From a checkpoint of a small transformer trained on Wikipedia.
Architecture: RMSNorm before each block, no biases in attention or MLP, embeddings untied during training, some layers without positions, local attention windows, gated attention, value embeddings, a smear gate, skips across layers.
Training: a variant of Muon for these matrices, 903M tokens, 7084 steps.
Each number is 50 + 12 x the weight over its row's rms, rounded and kept within 0 to 99. Layers, rows and columns count from 0. The size before them is the row's rms in percent of the matrix's.

# down: layer 3 MLP down (transposed), 1024x256, rms 0.117, rows 199-251, columns 0-63
# up: layer 3 MLP up, 1024x256, rms 0.345, rows 200-251, columns 0-63
down199 104:50 41 57 45 35 35 42 38 55 49 49 51 38 10 58 37 47 46 53 48 75 43 56 69 51 50 53 42 57 40 64 50 28 62 51 56 49 56 63 30 43 65 19 63 59 47 49 38 62 54 43 48 42 25 36 41 55 53 68 47 43 35 27 31
up200 099:48 54 73 64 46 62 42 70 48 55 37 62 48 55 52 46 50 66 42 46 48 52 63 34 52 47 64 62 64 49 41 43 40 34 50 53 76 54 35 41 54 38 48 40 43 45 63 64 29 51 55 69 16 60 44 35 47 63 52 39 41 56 55 55
down200 099:69 37 22 47 50 59 50 56 57 40 62 36 44 73 52 63 39 77 67 51 49 64 42 46 38 51 58 52 60 45 69 30 54 43 45 46 47 68 47 60 77 43 44 44 52 45 42 63 46 40 51 49 44 62 48 34 28 63 54 21 57 54 59 45
up201 097:59 38 59 44 34 44 65 54 35 68 52 48 41 47 54 43 49 29 12 31 62 68 57 47 44 35 50 37 48 69 45 62 46 47 69 24 66 38 63 65 40 37 41 72 46 63 54 49 55 36 59 58 50 49 53 55 54 59 54 56 53 50 50 48
down201 102:43 57 47 64 63 61 48 63 45 51 73 52 73 61 60 44 62 69 59 68 33 56 31 55 67 50 57 28 58 43 19 47 36 44 49 63 62 58 44 47 50 41 35 58 55 39 47 69 21 42 69 54 61 54 44 78 24 46 43 63 56 82 49 52
up202 093:35 39 58 49 60 38 79 55 46 57 55 42 53 59 33 77 40 54 44 37 60 42 34 59 45 50 30 65 45 56 80 62 22 43 53 51 51 47 37 39 55 62 37 63 67 52 53 51 57 65 28 40 59 58 64 49 53 46 45 62 50 33 35 60
down202 093:50 38 66 41 66 68 48 40 38 38 70 48 50 40 43 66 23 44 43 36 56 43 54 50 59 48 46 45 51 57 46 49 56 57 27 53 33 50 41 36 29 59 45 37 52 49 43 54 61 41 63 58 59 46 47 36 48 49 49 59 62 28 53 59
up203 103:43 38 67 56 61 48 51 46 55 35 45 37 45 45 43 58 42 44 50 30 53 42 44 51 42 49 31 51 49 50 56 59 38 40 62 50 47 81 44 34 61 55 56 46 58 29 43 37 52 57 55 39 45 40 24 67 35 61 65 40 38 37 58 66
down203 104:33 53 50 38 35 67 51 55 50 43 49 53 56 58 65 56 27 42 45 35 49 50 63 60 35 65 51 78 54 61 61 49 41 50 53 60 33 58 60 41 70 42 47 27 47 52 56 45 44 53 46 41 44 54 35 74 43 51 38 79 54 32 56 58
up204 100:11 12 47 51 38 72 66 60 66 44 30 77 61 52 53 55 68 73 48 43 42 51 62 50 46 59 43 42 41 58 47 21 49 47 45 18 50 25 44 31 43 50 44 52 64 62 53 51 46 50 53 48 50 45 51 50 59 50 58 26 52 40 48 61
down204 096:83 57 53 76 35 35 73 29 77 38 65 60 60 49 40 76 70 58 40 48 30 61 51 43 38 59 60 51 53 37 41 59 67 47 42 42 43 22 48 38 73 65 63 86 53 25 57 49 30 35 42 52 27 26 59 57 38 34 48 46 45 60 55 52
up205 091:55 66 41 83 36 60 48 55 78 55 42 47 46 70 41 75 49 57 35 45 63 67 39 53 69 44 62 30 60 39 50 33 48 56 44 62 41 65 48 61 51 52 31 68 57 43 39 34 49 57 25 53 45 50 45 37 57 48 36 41 37 32 54 57
down205 094:48 35 40 20 44 36 62 50 43 48 74 64 39 41 41 67 42 49 30 34 58 61 42 58 30 56 49 75 63 48 44 47 40 29 61 62 31 53 71 45 62 38 47 41 53 53 72 55 54 68 47 58 44 70 45 53 54 54 54 27 73 60 48 59
up206 096:71 41 40 56 39 53 34 43 53 50 53 41 33 40 61 39 35 50 41 42 42 63 36 31 34 66 52 34 40 55 35 47 59 32 52 38 36 84 64 47 35 35 67 64 47 51 42 58 38 73 56 51 39 38 70 62 50 46 63 44 48 48 65 54
down206 095:31 49 53 46 63 45 59 50 40 46 70 59 44 25 68 59 33 63 71 46 45 67 45 46 50 63 61 48 34 50 62 56 46 43 26 44 44 56 56 48 57 36 36 42 34 35 52 46 46 68 58 38 54 72 37 48 43 71 48 47 49 59 48 89
up207 108:57 47 46 48 66 51 40 52 46 40 59 64 54 75 62 38 52 60 61 70 70 55 66 50 50 59 30 56 67 50 34 42 49 46 68 44 44 33 65 42 68 35 47 59 43 52 64 64 58 53 22 70 54 52 47 54 65 69 64 46 62 42 49 45
down207 106:36 42 34 42 48 31 42 42 52 40 54 53 47 70 70 54 55 55 48 55 39 37 63 49 52 61 46 56 66 33 53 48 40 40 60 43 31 41 44 57 42 20 39 70 60 40 25 54 39 47 55 26 55 64 44 40 68 46 51 55 51 48 61 38
up208 102:60 59 58 74 69 49 42 49 49 37 56 40 59 59 29 52 55 39 55 45 65 50 59 60 35 39 35 29 47 49 43 52 36 67 58 42 64 45 46 56 37 59 54 52 43 28 43 77 65 39 59 43 37 47 40 68 51 70 78 25 44 47 70 47
down208 102:59 50 54 34 43 41 33 50 57 46 49 47 35 53 44 50 65 42 34 54 44 68 72 44 59 69 34 37 65 51 27 47 40 53 72 36 53 68 56 23 64 62 60 36 37 36 51 66 50 57 52 78 36 66 53 45 36 44 44 42 52 47 67 69
up209 099:60 38 39 40 60 67 48 44 28 60 33 40 49 68 38 62 44 59 62 65 48 35 58 55 35 59 66 43 51 37 70 31 25 33 58 30 61 69 49 37 37 48 64 88 57 62 45 62 53 59 45 47 42 35 54 38 42 42 68 69 56 62 48 61
down209 103:62 42 70 43 34 63 50 60 60 54 44 33 43 39 38 68 53 62 41 52 30 45 52 53 55 67 34 44 42 42 51 41 59 52 49 61 33 36 33 66 63 46 58 39 66 55 44 43 58 59 29 33 22 57 31 25 65 46 53 40 55 54 46 67
up210 108:28 41 37 43 53 60 59 53 55 64 70 60 48 28 46 40 41 35 48 63 43 57 42 46 71 45 63 46 48 53 49 34 54 37 39 50 61 71 41 45 42 47 35 62 53 39 45 61 49 34 38 32 61 27 55 54 45 64 61 36 50 42 64 45
down210 110:53 39 47 22 40 49 49 47 40 43 34 46 53 57 46 46 52 40 38 72 58 48 54 57 51 45 53 43 39 32 71 35 66 24 16 52 55 48 45 39 21 44 48 68 61 73 49 60 26 32 68 52 58 49 60 53 44 47 38 37 56 42 66 51
up211 102:19 78 54 44 42 61 50 34 37 69 51 39 65 47 59 46 24 49 42 45 32 46 40 40 51 52 46 38 53 52 55 49 63 36 52 43 28 67 37 21 50 63 58 71 63 57 57 50 62 64 25 45 67 51 36 33 35 38 38 48 45 43 48 53
down211 105:71 46 36 32 53 32 55 76 56 59 46 54 40 35 67 50 37 43 42 61 43 51 53 56 40 56 61 45 60 21 49 61 64 32 34 73 43 52 19 54 37 32 36 57 46 56 61 41 49 61 52 53 47 58 77 77 32 53 59 58 48 28 49 44
up212 092:68 67 59 64 39 60 44 59 33 50 40 46 71 34 46 48 42 63 41 52 57 46 54 59 57 58 68 59 38 60 44 46 56 41 50 56 71 49 51 82 53 45 59 53 65 49 35 29 55 40 47 43 57 34 69 48 65 58 54 40 69 70 56 35
down212 095:44 23 53 36 59 41 59 30 67 28 59 43 60 63 38 66 44 48 28 39 45 45 47 64 48 39 53 55 49 55 51 60 52 53 48 48 46 56 36 65 54 54 25 48 44 29 52 63 58 30 48 48 55 48 60 33 51 55 73 53 62 27 50 64
up213 104:73 48 27 75 37 63 58 59 44 50 57 50 70 35 33 46 53 55 54 37 74 46 32 39 46 32 43 68 65 52 45 59 37 53 55 41 46 69 72 62 62 65 47 55 58 42 58 58 60 43 42 60 53 60 45 60 41 69 41 67 57 58 50 53
down213 102:58 39 74 61 70 43 56 56 58 56 50 54 54 51 36 71 56 55 59 74 64 43 41 48 67 53 60 32 59 55 49 47 32 41 60 45 18 48 40 51 42 47 24 49 79 31 44 50 50 40 39 55 61 31 59 68 22 52 56 47 38 40 37 54
up214 096:49 28 57 48 24 58 46 58 49 36 64 56 64 41 56 55 52 52 46 43 64 59 57 56 61 59 37 59 53 57 47 62 40 55 35 74 30 33 23 46 80 48 66 51 50 44 36 38 53 34 44 48 48 56 58 39 74 55 47 65 43 50 49 36
down214 089:69 59 25 53 59 63 46 47 64 43 75 42 60 29 29 52 67 62 58 61 25 34 57 67 39 50 48 63 43 35 76 33 48 39 19 65 45 58 46 27 56 78 39 64 43 62 42 41 41 59 44 54 50 60 65 70 57 57 50 40 61 53 63 46
up215 086:32 54 39 57 43 75 72 69 67 55 52 63 49 44 51 40 44 41 67 47 69 40 43 69 49 52 37 68 46 33 53 61 55 67 58 31 67 58 72 38 59 55 70 47 42 60 39 74 40 53 76 41 39 48 48 30 55 49 49 52 72 52 41 70
down215 096:32 53 50 42 57 40 37 48 33 45 76 39 58 63 50 48 55 49 66 44 65 32 72 73 49 68 45 34 40 83 41 52 57 60 44 52 62 62 41 40 28 37 16 33 31 40 64 60 33 54 45 51 48 65 69 51 36 44 37 61 43 40 26 47
up216 097:38 53 69 57 40 78 43 46 58 47 45 44 44 36 40 73 51 68 42 61 36 42 24 67 48 50 42 42 35 55 46 39 44 74 64 68 60 35 50 44 47 58 46 51 55 38 59 50 37 53 75 20 43 63 51 32 50 58 67 52 56 48 54 56
down216 099:62 55 49 55 86 52 44 67 36 54 47 54 64 72 61 56 67 57 58 65 34 49 68 37 33 71 57 67 59 62 55 51 26 54 39 44 53 45 45 60 47 31 38 49 52 44 88 45 42 50 77 45 49 64 74 51 57 54 46 50 58 56 42 46
up217 102:48 67 45 53 68 53 64 45 58 24 47 62 64 54 63 64 51 52 63 53 49 33 49 60 52 62 47 45 21 37 38 45 84 37 41 56 36 63 88 41 50 74 43 47 52 51 48 55 39 37 52 56 75 25 54 51 70 58 48 55 62 56 31 49
down217 100:51 23 57 61 23 53 58 57 57 69 58 46 58 55 70 44 47 41 46 25 58 54 53 62 55 39 58 44 44 48 57 42 38 62 29 75 59 44 67 47 32 72 60 35 38 47 54 66 51 62 46 56 70 46 33 64 63 49 27 33 50 47 53 61
up218 104:37 45 47 38 32 28 28 55 37 59 51 70 74 44 42 56 50 57 37 63 42 42 46 32 61 35 61 51 54 60 51 68 33 44 46 36 61 56 62 54 34 56 46 62 47 70 53 72 67 73 52 57 40 60 34 65 56 52 45 53 59 54 60 43
down218 102:68 54 39 43 48 40 87 50 58 52 25 50 64 33 37 57 65 50 39 60 48 37 33 26 39 56 21 50 33 52 63 59 63 36 53 65 55 49 67 69 65 47 59 51 43 43 39 52 55 77 49 63 51 41 30 39 70 40 58 40 57 44 50 50
up219 095:32 42 57 58 57 53 41 45 65 56 44 56 48 51 70 73 36 47 58 33 33 30 40 60 78 49 54 35 55 38 54 58 44 58 38 51 35 47 52 47 47 54 48 43 49 45 52 58 51 55 50 62 43 53 57 50 46 55 57 47 44 54 57 79
down219 099:54 55 30 50 48 60 50 43 50 55 61 37 62 40 45 65 60 58 43 37 52 54 38 41 39 55 62 49 58 53 40 45 35 46 50 80 40 52 56 38 37 66 38 47 60 56 70 50 51 67 46 60 43 39 51 57 18 58 25 43 53 24 33 35
up220 108:57 45 49 49 57 52 42 53 32 49 69 42 55 46 58 41 48 51 48 42 50 57 64 47 46 30 52 56 53 72 46 35 40 59 56 45 37 52 57 86 94 54 36 50 80 37 62 53 61 44 44 45 33 58 41 61 69 49 40 43 28 46 58 59
down220 106:47 52 73 53 44 40 88 52 59 43 47 44 49 59 45 61 38 35 51 69 39 52 51 56 24 68 57 53 46 57 49 59 54 36 55 53 44 56 62 36 48 52 45 65 79 51 56 58 44 51 36 40 37 37 64 68 32 66 36 46 37 46 57 79
up221 101:34 50 49 29 56 52 36 62 45 47 76 82 64 43 41 52 56 26 74 53 63 75 38 49 41 57 60 23 56 54 59 37 29 46 41 76 59 57 75 58 49 61 65 50 47 56 57 51 36 65 49 32 43 54 43 24 57 55 47 64 39 27 53 54
down221 097:53 56 53 72 47 54 53 51 60 49 25 53 56 37 56 36 64 53 44 61 65 44 35 68 60 42 52 54 61 33 52 63 36 46 35 51 74 32 36 47 75 42 56 67 59 44 44 45 66 34 57 32 48 36 50 65 58 41 39 56 69 43 32 33
up222 104:34 43 47 55 67 58 50 57 63 54 25 77 47 66 55 46 72 33 43 58 41 45 40 80 54 51 73 42 51 53 37 46 67 54 54 51 58 38 29 48 67 41 72 70 43 63 61 44 52 48 72 36 64 42 48 56 54 61 62 66 77 63 53 39
down222 101:55 60 51 60 53 41 45 39 75 33 43 35 50 39 61 60 70 55 34 62 52 46 39 18 35 58 63 52 53 48 44 51 41 45 49 34 51 42 51 38 64 50 75 66 53 59 62 28 42 53 63 26 57 54 33 37 52 59 62 42 47 37 50 54
up223 092:33 26 53 61 65 38 50 55 71 46 35 40 56 62 49 58 43 69 59 45 60 46 21 42 77 52 46 41 50 45 72 61 53 23 44 41 51 47 61 47 48 74 34 65 51 49 56 59 75 50 53 30 45 73 56 51 42 28 50 63 49 35 61 61
down223 098:58 56 72 39 74 54 48 65 32 45 61 44 52 35 21 58 42 52 41 56 48 61 52 37 48 60 54 50 68 35 45 46 57 47 35 61 44 43 46 52 41 30 52 24 55 52 41 34 67 52 56 53 23 61 59 38 60 51 58 29 67 29 46 51
up224 098:47 50 56 33 44 75 58 63 57 62 46 33 54 61 46 55 46 39 44 62 60 57 45 58 38 46 55 60 33 38 60 66 48 51 30 48 50 55 48 71 60 44 38 33 68 50 66 55 38 39 69 40 56 63 51 42 48 18 55 58 52 38 45 81
down224 095:67 39 38 50 31 46 55 54 55 58 46 46 34 51 43 62 40 40 43 61 57 49 47 48 39 49 37 45 45 55 74 50 50 42 39 41 47 41 42 42 74 53 53 33 63 47 69 41 64 47 56 40 49 63 41 48 52 37 61 66 36 41 57 46
up225 106:45 29 46 51 38 52 60 37 40 63 62 49 49 55 43 36 56 48 51 40 57 55 38 48 57 50 40 57 53 71 38 56 73 68 50 48 14 39 37 48 33 37 62 63 55 67 45 45 33 57 46 42 56 63 35 44 50 58 51 41 44 39 32 32
down225 105:45 66 49 63 51 64 45 70 60 52 57 55 29 60 51 59 47 56 43 43 46 45 39 37 46 48 48 53 43 78 57 28 60 42 59 58 66 50 66 61 59 50 35 57 38 51 19 47 60 65 53 61 46 49 42 33 55 47 45 46 26 65 47 49
up226 096:67 47 58 31 40 55 64 34 59 42 49 58 70 55 67 49 50 45 47 50 44 30 37 51 50 52 67 35 71 53 36 48 47 57 61 79 31 64 57 58 67 50 64 70 64 51 46 89 38 23 52 47 60 45 50 57 70 47 50 43 39 43 76 47
down226 095:66 53 39 40 52 42 54 61 49 65 70 53 52 45 54 43 38 73 35 50 60 30 34 48 31 49 46 34 55 67 28 59 58 31 21 57 52 26 65 30 48 57 58 38 47 42 42 56 56 67 27 35 56 65 48 36 52 59 36 60 54 31 73 50
up227 093:55 62 63 53 56 48 32 47 58 54 31 71 58 33 35 69 49 62 34 69 54 51 47 23 39 46 50 53 39 16 62 38 37 67 58 43 33 56 37 61 68 38 62 43 50 46 38 33 64 40 76 42 65 54 34 49 44 55 55 43 44 59 61 59
down227 095:33 43 39 18 43 56 60 52 25 53 44 50 62 51 50 44 66 62 54 58 55 53 61 66 45 53 47 63 47 51 71 62 56 61 25 53 54 47 35 56 43 41 55 46 41 34 38 45 69 30 48 38 54 51 58 55 50 49 53 48 56 47 54 59
up228 098:51 54 49 71 44 45 53 74 29 43 32 58 68 56 39 67 48 48 57 34 57 39 55 69 66 75 38 36 47 59 38 57 44 60 57 63 52 72 46 31 67 41 55 58 39 46 31 39 59 40 48 41 43 62 44 46 63 40 69 41 68 34 30 45
down228 101:35 42 44 60 73 51 61 43 39 54 61 58 54 57 60 67 43 38 62 47 33 44 65 61 44 53 40 52 39 50 34 35 48 61 44 46 56 48 61 44 53 85 54 68 62 55 36 56 62 42 46 49 37 45 72 52 33 47 36 49 53 43 49 39
up229 096:59 47 30 55 49 33 39 32 37 65 42 60 36 38 31 43 37 46 52 36 57 69 31 51 70 60 46 51 38 57 36 65 41 35 62 52 43 61 42 64 65 62 41 50 72 52 45 43 44 41 30 42 39 56 41 43 53 61 66 55 67 34 63 32
down229 098:62 58 46 68 61 26 40 68 64 71 37 44 60 39 31 54 36 59 65 57 27 67 41 43 50 55 66 50 60 71 57 49 52 56 50 49 31 48 62 41 31 48 52 78 44 48 37 63 52 38 60 34 49 58 53 41 66 52 38 63 39 28 51 45
up230 097:45 60 51 44 59 66 57 43 54 64 61 52 42 67 30 49 52 28 61 50 54 46 47 33 51 36 44 42 47 46 58 60 45 45 56 42 59 66 71 60 38 36 44 52 26 56 43 28 60 54 56 64 57 59 54 62 42 60 42 51 30 70 58 42
down230 102:60 66 45 46 58 45 62 54 75 66 38 60 40 86 42 40 56 41 70 58 65 37 56 38 33 50 46 68 34 41 36 44 61 62 59 61 44 52 44 45 57 48 61 45 44 63 38 34 52 46 37 62 63 57 59 55 20 74 43 42 49 69 68 56
up231 103:41 53 58 26 58 59 53 66 44 56 51 53 62 71 33 39 54 27 57 45 54 59 66 48 36 38 52 47 49 49 43 46 50 39 32 43 26 63 34 50 72 55 74 61 40 85 37 49 69 52 45 67 66 62 60 51 53 53 48 39 55 43 34 47
down231 103:53 49 29 31 23 50 61 51 61 43 74 47 37 51 58 35 76 75 72 49 61 46 32 64 42 53 54 53 47 49 40 54 69 24 48 60 55 40 45 42 66 30 43 59 52 31 31 49 35 08 46 53 58 51 40 51 53 54 48 44 55 39 33 49
up232 100:66 50 74 50 44 52 52 36 44 58 40 61 58 41 50 36 51 63 65 47 23 58 40 52 52 25 54 58 54 54 35 33 56 73 67 48 37 40 62 36 55 61 58 67 50 61 52 49 36 47 47 51 42 42 51 53 43 50 53 39 51 30 41 59
down232 097:74 44 43 49 38 56 59 09 39 52 43 50 72 68 63 66 56 51 45 40 37 45 31 62 45 71 40 38 44 53 62 41 57 42 57 62 51 42 71 43 63 49 51 44 38 51 54 57 51 50 66 53 55 50 56 71 57 26 50 70 54 36 44 49
up233 098:57 39 49 68 39 58 75 37 51 35 56 41 41 49 73 57 49 39 54 50 34 45 62 56 56 48 42 69 52 76 38 69 46 35 62 57 48 41 54 37 54 58 40 53 71 45 50 47 68 62 89 56 46 32 66 64 47 64 52 43 51 51 43 37
down233 098:53 55 45 36 49 53 44 59 42 51 74 72 46 46 51 55 65 67 65 46 29 46 49 56 32 40 40 49 47 57 34 44 37 61 47 46 56 71 58 56 57 68 33 53 70 67 37 43 62 36 44 73 73 42 46 44 57 61 46 51 75 42 70 52
up234 097:51 54 62 72 35 58 56 50 71 47 47 37 53 34 63 49 68 38 39 45 38 71 63 49 67 23 36 62 57 64 54 54 48 38 39 66 49 41 61 36 55 40 62 65 41 38 32 44 77 43 70 63 25 50 33 58 42 35 59 32 19 55 50 30
down234 100:70 44 46 47 53 59 33 44 32 40 54 76 56 41 31 07 48 53 44 37 38 43 48 62 57 51 39 52 61 51 59 44 48 44 20 49 38 59 44 57 69 66 56 58 39 49 52 43 53 37 77 42 38 35 33 48 62 57 49 58 43 38 56 58
up235 100:66 53 57 31 48 44 52 63 48 53 18 49 59 59 53 48 54 30 39 32 57 58 68 35 30 54 66 39 71 64 63 41 56 49 59 49 71 56 53 49 41 67 61 49 51 52 60 52 55 42 47 52 33 53 47 48 49 79 48 59 59 43 36 58
down235 094:65 55 44 66 48 56 36 40 55 38 58 38 29 47 50 44 41 40 53 39 61 44 69 59 37 26 46 39 71 61 49 59 47 70 61 55 52 59 50 43 36 40 60 47 43 56 35 55 37 66 72 60 51 65 33 44 51 50 40 57 78 61 42 56
up236 103:49 57 72 57 56 58 46 51 41 53 49 67 78 38 51 56 48 38 40 59 45 49 41 42 40 53 57 50 43 65 52 50 46 43 48 55 44 52 32 52 65 55 51 42 48 70 29 38 28 72 52 51 57 33 68 46 48 39 44 42 51 22 59 61
down236 105:65 52 56 34 40 52 57 40 54 52 56 37 50 41 58 74 75 45 38 44 65 54 62 26 33 39 45 54 36 47 43 58 65 48 33 68 27 47 54 27 62 45 41 67 69 59 37 33 58 69 37 62 40 56 48 65 49 73 48 50 40 49 41 34
up237 103:44 44 41 49 24 72 45 37 50 72 53 47 54 37 57 45 59 53 54 46 54 37 49 39 31 47 60 36 72 36 58 40 75 70 54 49 26 25 54 68 57 65 51 63 64 78 74 42 73 52 58 53 49 68 47 57 56 45 51 40 20 77 58 52
down237 105:63 59 44 28 62 39 48 53 55 53 59 39 33 72 58 56 32 36 52 30 59 46 50 55 29 59 44 39 62 78 60 39 65 43 65 57 22 36 68 60 54 59 75 53 35 40 61 47 54 68 33 42 75 54 52 46 19 56 63 58 34 53 72 39
up238 103:61 49 42 53 32 44 53 40 28 58 66 36 41 45 46 19 47 63 44 56 62 64 56 49 48 70 54 66 70 58 63 59 54 46 43 44 39 68 52 69 35 40 55 53 46 49 63 67 41 68 43 60 75 30 52 71 52 65 49 59 67 55 55 66
down238 101:40 32 66 53 41 70 34 44 62 27 54 55 67 50 51 44 40 65 56 62 35 65 60 63 39 41 58 51 46 46 35 49 64 49 38 80 30 44 48 34 55 78 67 46 60 49 66 56 67 49 49 44 38 59 48 42 48 50 64 62 55 67 55 51
up239 098:47 51 41 64 41 42 35 33 33 49 52 51 44 64 49 41 40 37 40 37 41 53 60 46 67 38 49 47 69 30 68 64 29 78 53 50 69 48 66 70 52 59 44 28 49 63 51 62 50 33 46 49 50 24 35 47 54 61 53 66 73 49 48 46
down239 100:39 60 41 57 47 53 32 62 66 49 51 59 69 52 44 46 48 71 47 61 69 54 63 50 85 54 43 61 33 46 31 46 55 26 47 52 47 44 36 48 73 79 26 40 39 69 48 48 81 53 64 47 60 63 35 44 54 54 43 57 36 79 41 39
up240 107:48 58 33 58 36 55 18 41 43 47 46 58 51 32 52 64 46 70 58 54 48 52 46 51 67 40 59 52 58 61 73 45 35 47 53 33 28 59 63 53 51 53 53 35 62 45 73 36 65 61 33 27 62 30 59 60 52 22 57 36 60 39 36 57
down240 106:54 39 52 21 59 36 75 53 55 62 55 42 38 52 25 57 49 60 47 66 48 50 55 60 46 35 39 47 73 48 38 47 70 72 42 55 46 50 47 28 69 43 46 71 42 48 53 63 37 53 41 48 50 46 71 36 45 17 35 48 51 62 39 42
up241 098:48 35 54 48 29 47 38 59 49 44 48 65 33 66 50 48 25 57 32 59 40 51 59 70 64 63 51 50 41 52 70 55 51 40 55 52 54 64 27 47 47 58 53 50 44 50 49 38 46 54 48 46 44 72 64 61 58 38 54 50 40 36 53 54
down241 100:40 57 29 61 62 36 46 42 46 62 61 51 44 58 59 40 73 50 42 54 55 53 66 51 51 64 52 65 29 58 53 62 28 34 28 58 63 55 39 65 89 48 31 43 33 63 46 36 36 36 52 42 58 63 68 50 48 55 55 32 58 23 45 63
up242 105:50 48 57 51 72 39 41 46 42 52 53 56 62 57 20 52 59 49 24 55 58 49 48 55 50 34 44 39 60 47 42 54 56 61 63 40 54 70 38 78 31 55 51 60 39 73 42 55 70 61 40 43 41 49 30 53 59 50 53 54 53 41 44 82
down242 101:46 31 25 56 52 26 43 55 58 51 35 48 39 43 68 41 63 71 38 37 60 57 54 56 48 53 61 51 45 60 54 50 61 52 62 48 40 58 58 62 73 55 39 42 34 58 52 34 41 44 36 30 43 50 38 55 45 73 38 37 61 62 28 65
up243 103:39 46 44 54 51 63 45 34 44 60 57 66 53 63 32 44 45 45 61 41 53 51 64 20 79 61 51 30 51 69 28 66 60 32 35 56 40 39 56 57 47 47 46 31 57 65 48 45 29 67 60 51 54 73 51 46 59 35 58 16 38 67 57 43
down243 098:44 75 52 44 42 56 52 36 46 67 53 47 54 42 51 56 55 36 28 49 71 40 65 54 59 54 50 60 56 63 37 50 48 45 46 54 50 52 55 42 39 58 44 46 40 52 61 75 35 89 58 46 49 38 27 54 47 47 52 58 49 47 69 50
up244 104:64 36 61 34 75 48 29 48 47 38 86 49 40 60 76 55 80 52 50 43 63 54 40 47 59 48 48 46 56 30 43 55 59 48 59 42 35 46 48 51 40 35 57 72 52 41 55 36 48 34 60 35 53 34 65 56 88 52 24 57 34 46 47 68
down244 099:31 49 48 39 35 62 48 57 57 73 64 57 30 51 45 53 58 53 38 62 42 42 47 50 49 35 34 42 47 55 56 50 41 54 47 63 54 43 58 62 66 30 50 58 41 41 40 40 46 72 35 44 60 56 32 66 60 54 65 54 72 43 49 42
up245 102:48 71 39 61 33 57 55 39 33 69 42 57 35 46 47 52 50 55 56 59 47 56 50 50 45 41 35 64 27 28 61 56 58 57 35 42 59 63 43 36 72 66 35 35 38 39 48 56 59 56 67 16 48 36 55 53 23 58 64 80 67 65 67 36
down245 100:49 47 62 44 58 46 42 26 58 45 57 58 30 47 48 47 35 50 76 39 46 36 45 51 69 48 59 48 80 42 18 56 31 55 42 67 53 53 46 40 10 59 61 58 34 55 59 44 41 39 67 53 32 53 40 42 59 61 41 55 26 63 67 56
up246 097:67 46 75 53 42 64 40 34 43 51 59 56 54 47 66 46 37 64 36 54 42 73 52 50 58 31 43 31 52 40 55 63 44 44 48 59 45 44 27 56 62 32 62 59 54 41 54 28 54 55 47 63 66 46 67 79 57 78 39 44 38 34 61 43
down246 097:49 40 28 50 43 37 78 40 60 75 44 45 66 61 60 67 53 83 75 55 59 35 66 59 43 39 58 67 45 41 41 41 50 58 30 71 44 40 44 70 49 31 30 50 55 45 79 66 62 54 55 70 36 23 71 40 50 43 59 57 58 47 60 47
up247 087:77 53 67 48 42 41 46 43 39 43 35 59 60 51 35 49 23 39 47 65 55 57 61 41 48 42 67 55 57 36 37 36 39 60 58 61 49 54 30 55 51 40 52 36 56 63 52 56 56 60 46 37 35 48 43 51 30 48 43 36 31 53 47 59
down247 095:53 45 41 60 57 65 47 47 42 54 36 49 33 37 65 58 49 64 49 48 64 62 58 57 38 40 49 60 51 41 54 44 48 67 42 54 54 45 45 54 61 65 55 52 34 39 60 48 70 70 52 45 43 45 51 64 46 39 56 41 62 55 67 49
up248 086:56 47 53 64 59 50 42 29 47 43 55 38 64 71 57 48 38 44 53 41 62 57 48 60 49 58 40 46 60 40 31 50 48 56 64 69 53 40 31 39 46 54 44 64 39 50 32 37 53 45 45 48 44 69 59 48 51 58 53 60 51 59 33 73
down248 097:50 58 50 35 30 46 50 69 15 62 27 63 39 55 61 28 70 59 37 39 36 54 42 65 55 33 37 50 59 32 35 42 32 64 50 59 42 55 48 44 68 46 46 50 27 48 45 50 52 57 46 33 45 51 50 74 46 52 58 40 67 55 31 38
up249 096:55 54 38 38 47 37 17 52 55 46 56 52 42 68 54 31 55 33 44 60 41 72 70 62 55 60 45 48 52 57 46 30 55 51 52 39 37 45 52 34 49 51 37 49 48 57 40 36 48 46 39 53 52 70 69 37 50 42 55 43 73 55 37 39
down249 100:39 43 36 60 40 66 61 69 61 46 41 43 57 57 26 34 41 51 37 47 40 54 50 45 63 79 57 48 32 68 59 34 44 40 40 46 45 60 63 46 58 56 43 69 55 26 61 38 80 64 61 52 48 59 53 40 36 56 64 59 56 45 40 27
up250 103:42 52 71 44 67 40 31 38 54 52 75 63 59 54 62 65 34 21 36 52 40 43 38 34 75 54 51 45 38 44 34 47 40 42 46 54 32 35 52 41 47 50 50 47 43 53 53 74 30 48 62 66 39 59 59 53 44 38 40 38 27 42 38 65
down250 100:42 46 56 47 37 56 77 50 47 50 47 35 47 45 62 63 30 30 62 60 57 46 27 33 56 46 54 61 46 55 53 61 44 48 50 37 37 59 62 55 46 62 50 41 41 68 57 58 32 56 69 57 52 47 46 57 62 40 48 61 20 28 55 52
up251 090:55 72 45 92 29 46 60 48 60 71 58 36 36 53 49 47 31 45 48 49 46 45 32 60 45 35 42 62 26 30 65 53 41 54 48 34 74 49 46 73 50 49 52 50 40 69 37 56 64 49 53 41 71 46 50 59 33 58 73 63 44 72 35 53
down251 094:53 46 54 20 37 39 53 44 31 53 57 37 58 31 31 44 60 72 58 47 33 48 57 45 38 50 59 48 29 49 53 47 25 69 28 56 48 55 47 44 43 40 73 65 63 42 65 59 54 56 42 39 29 64 40 58 64 48 46 51 60 45 66 44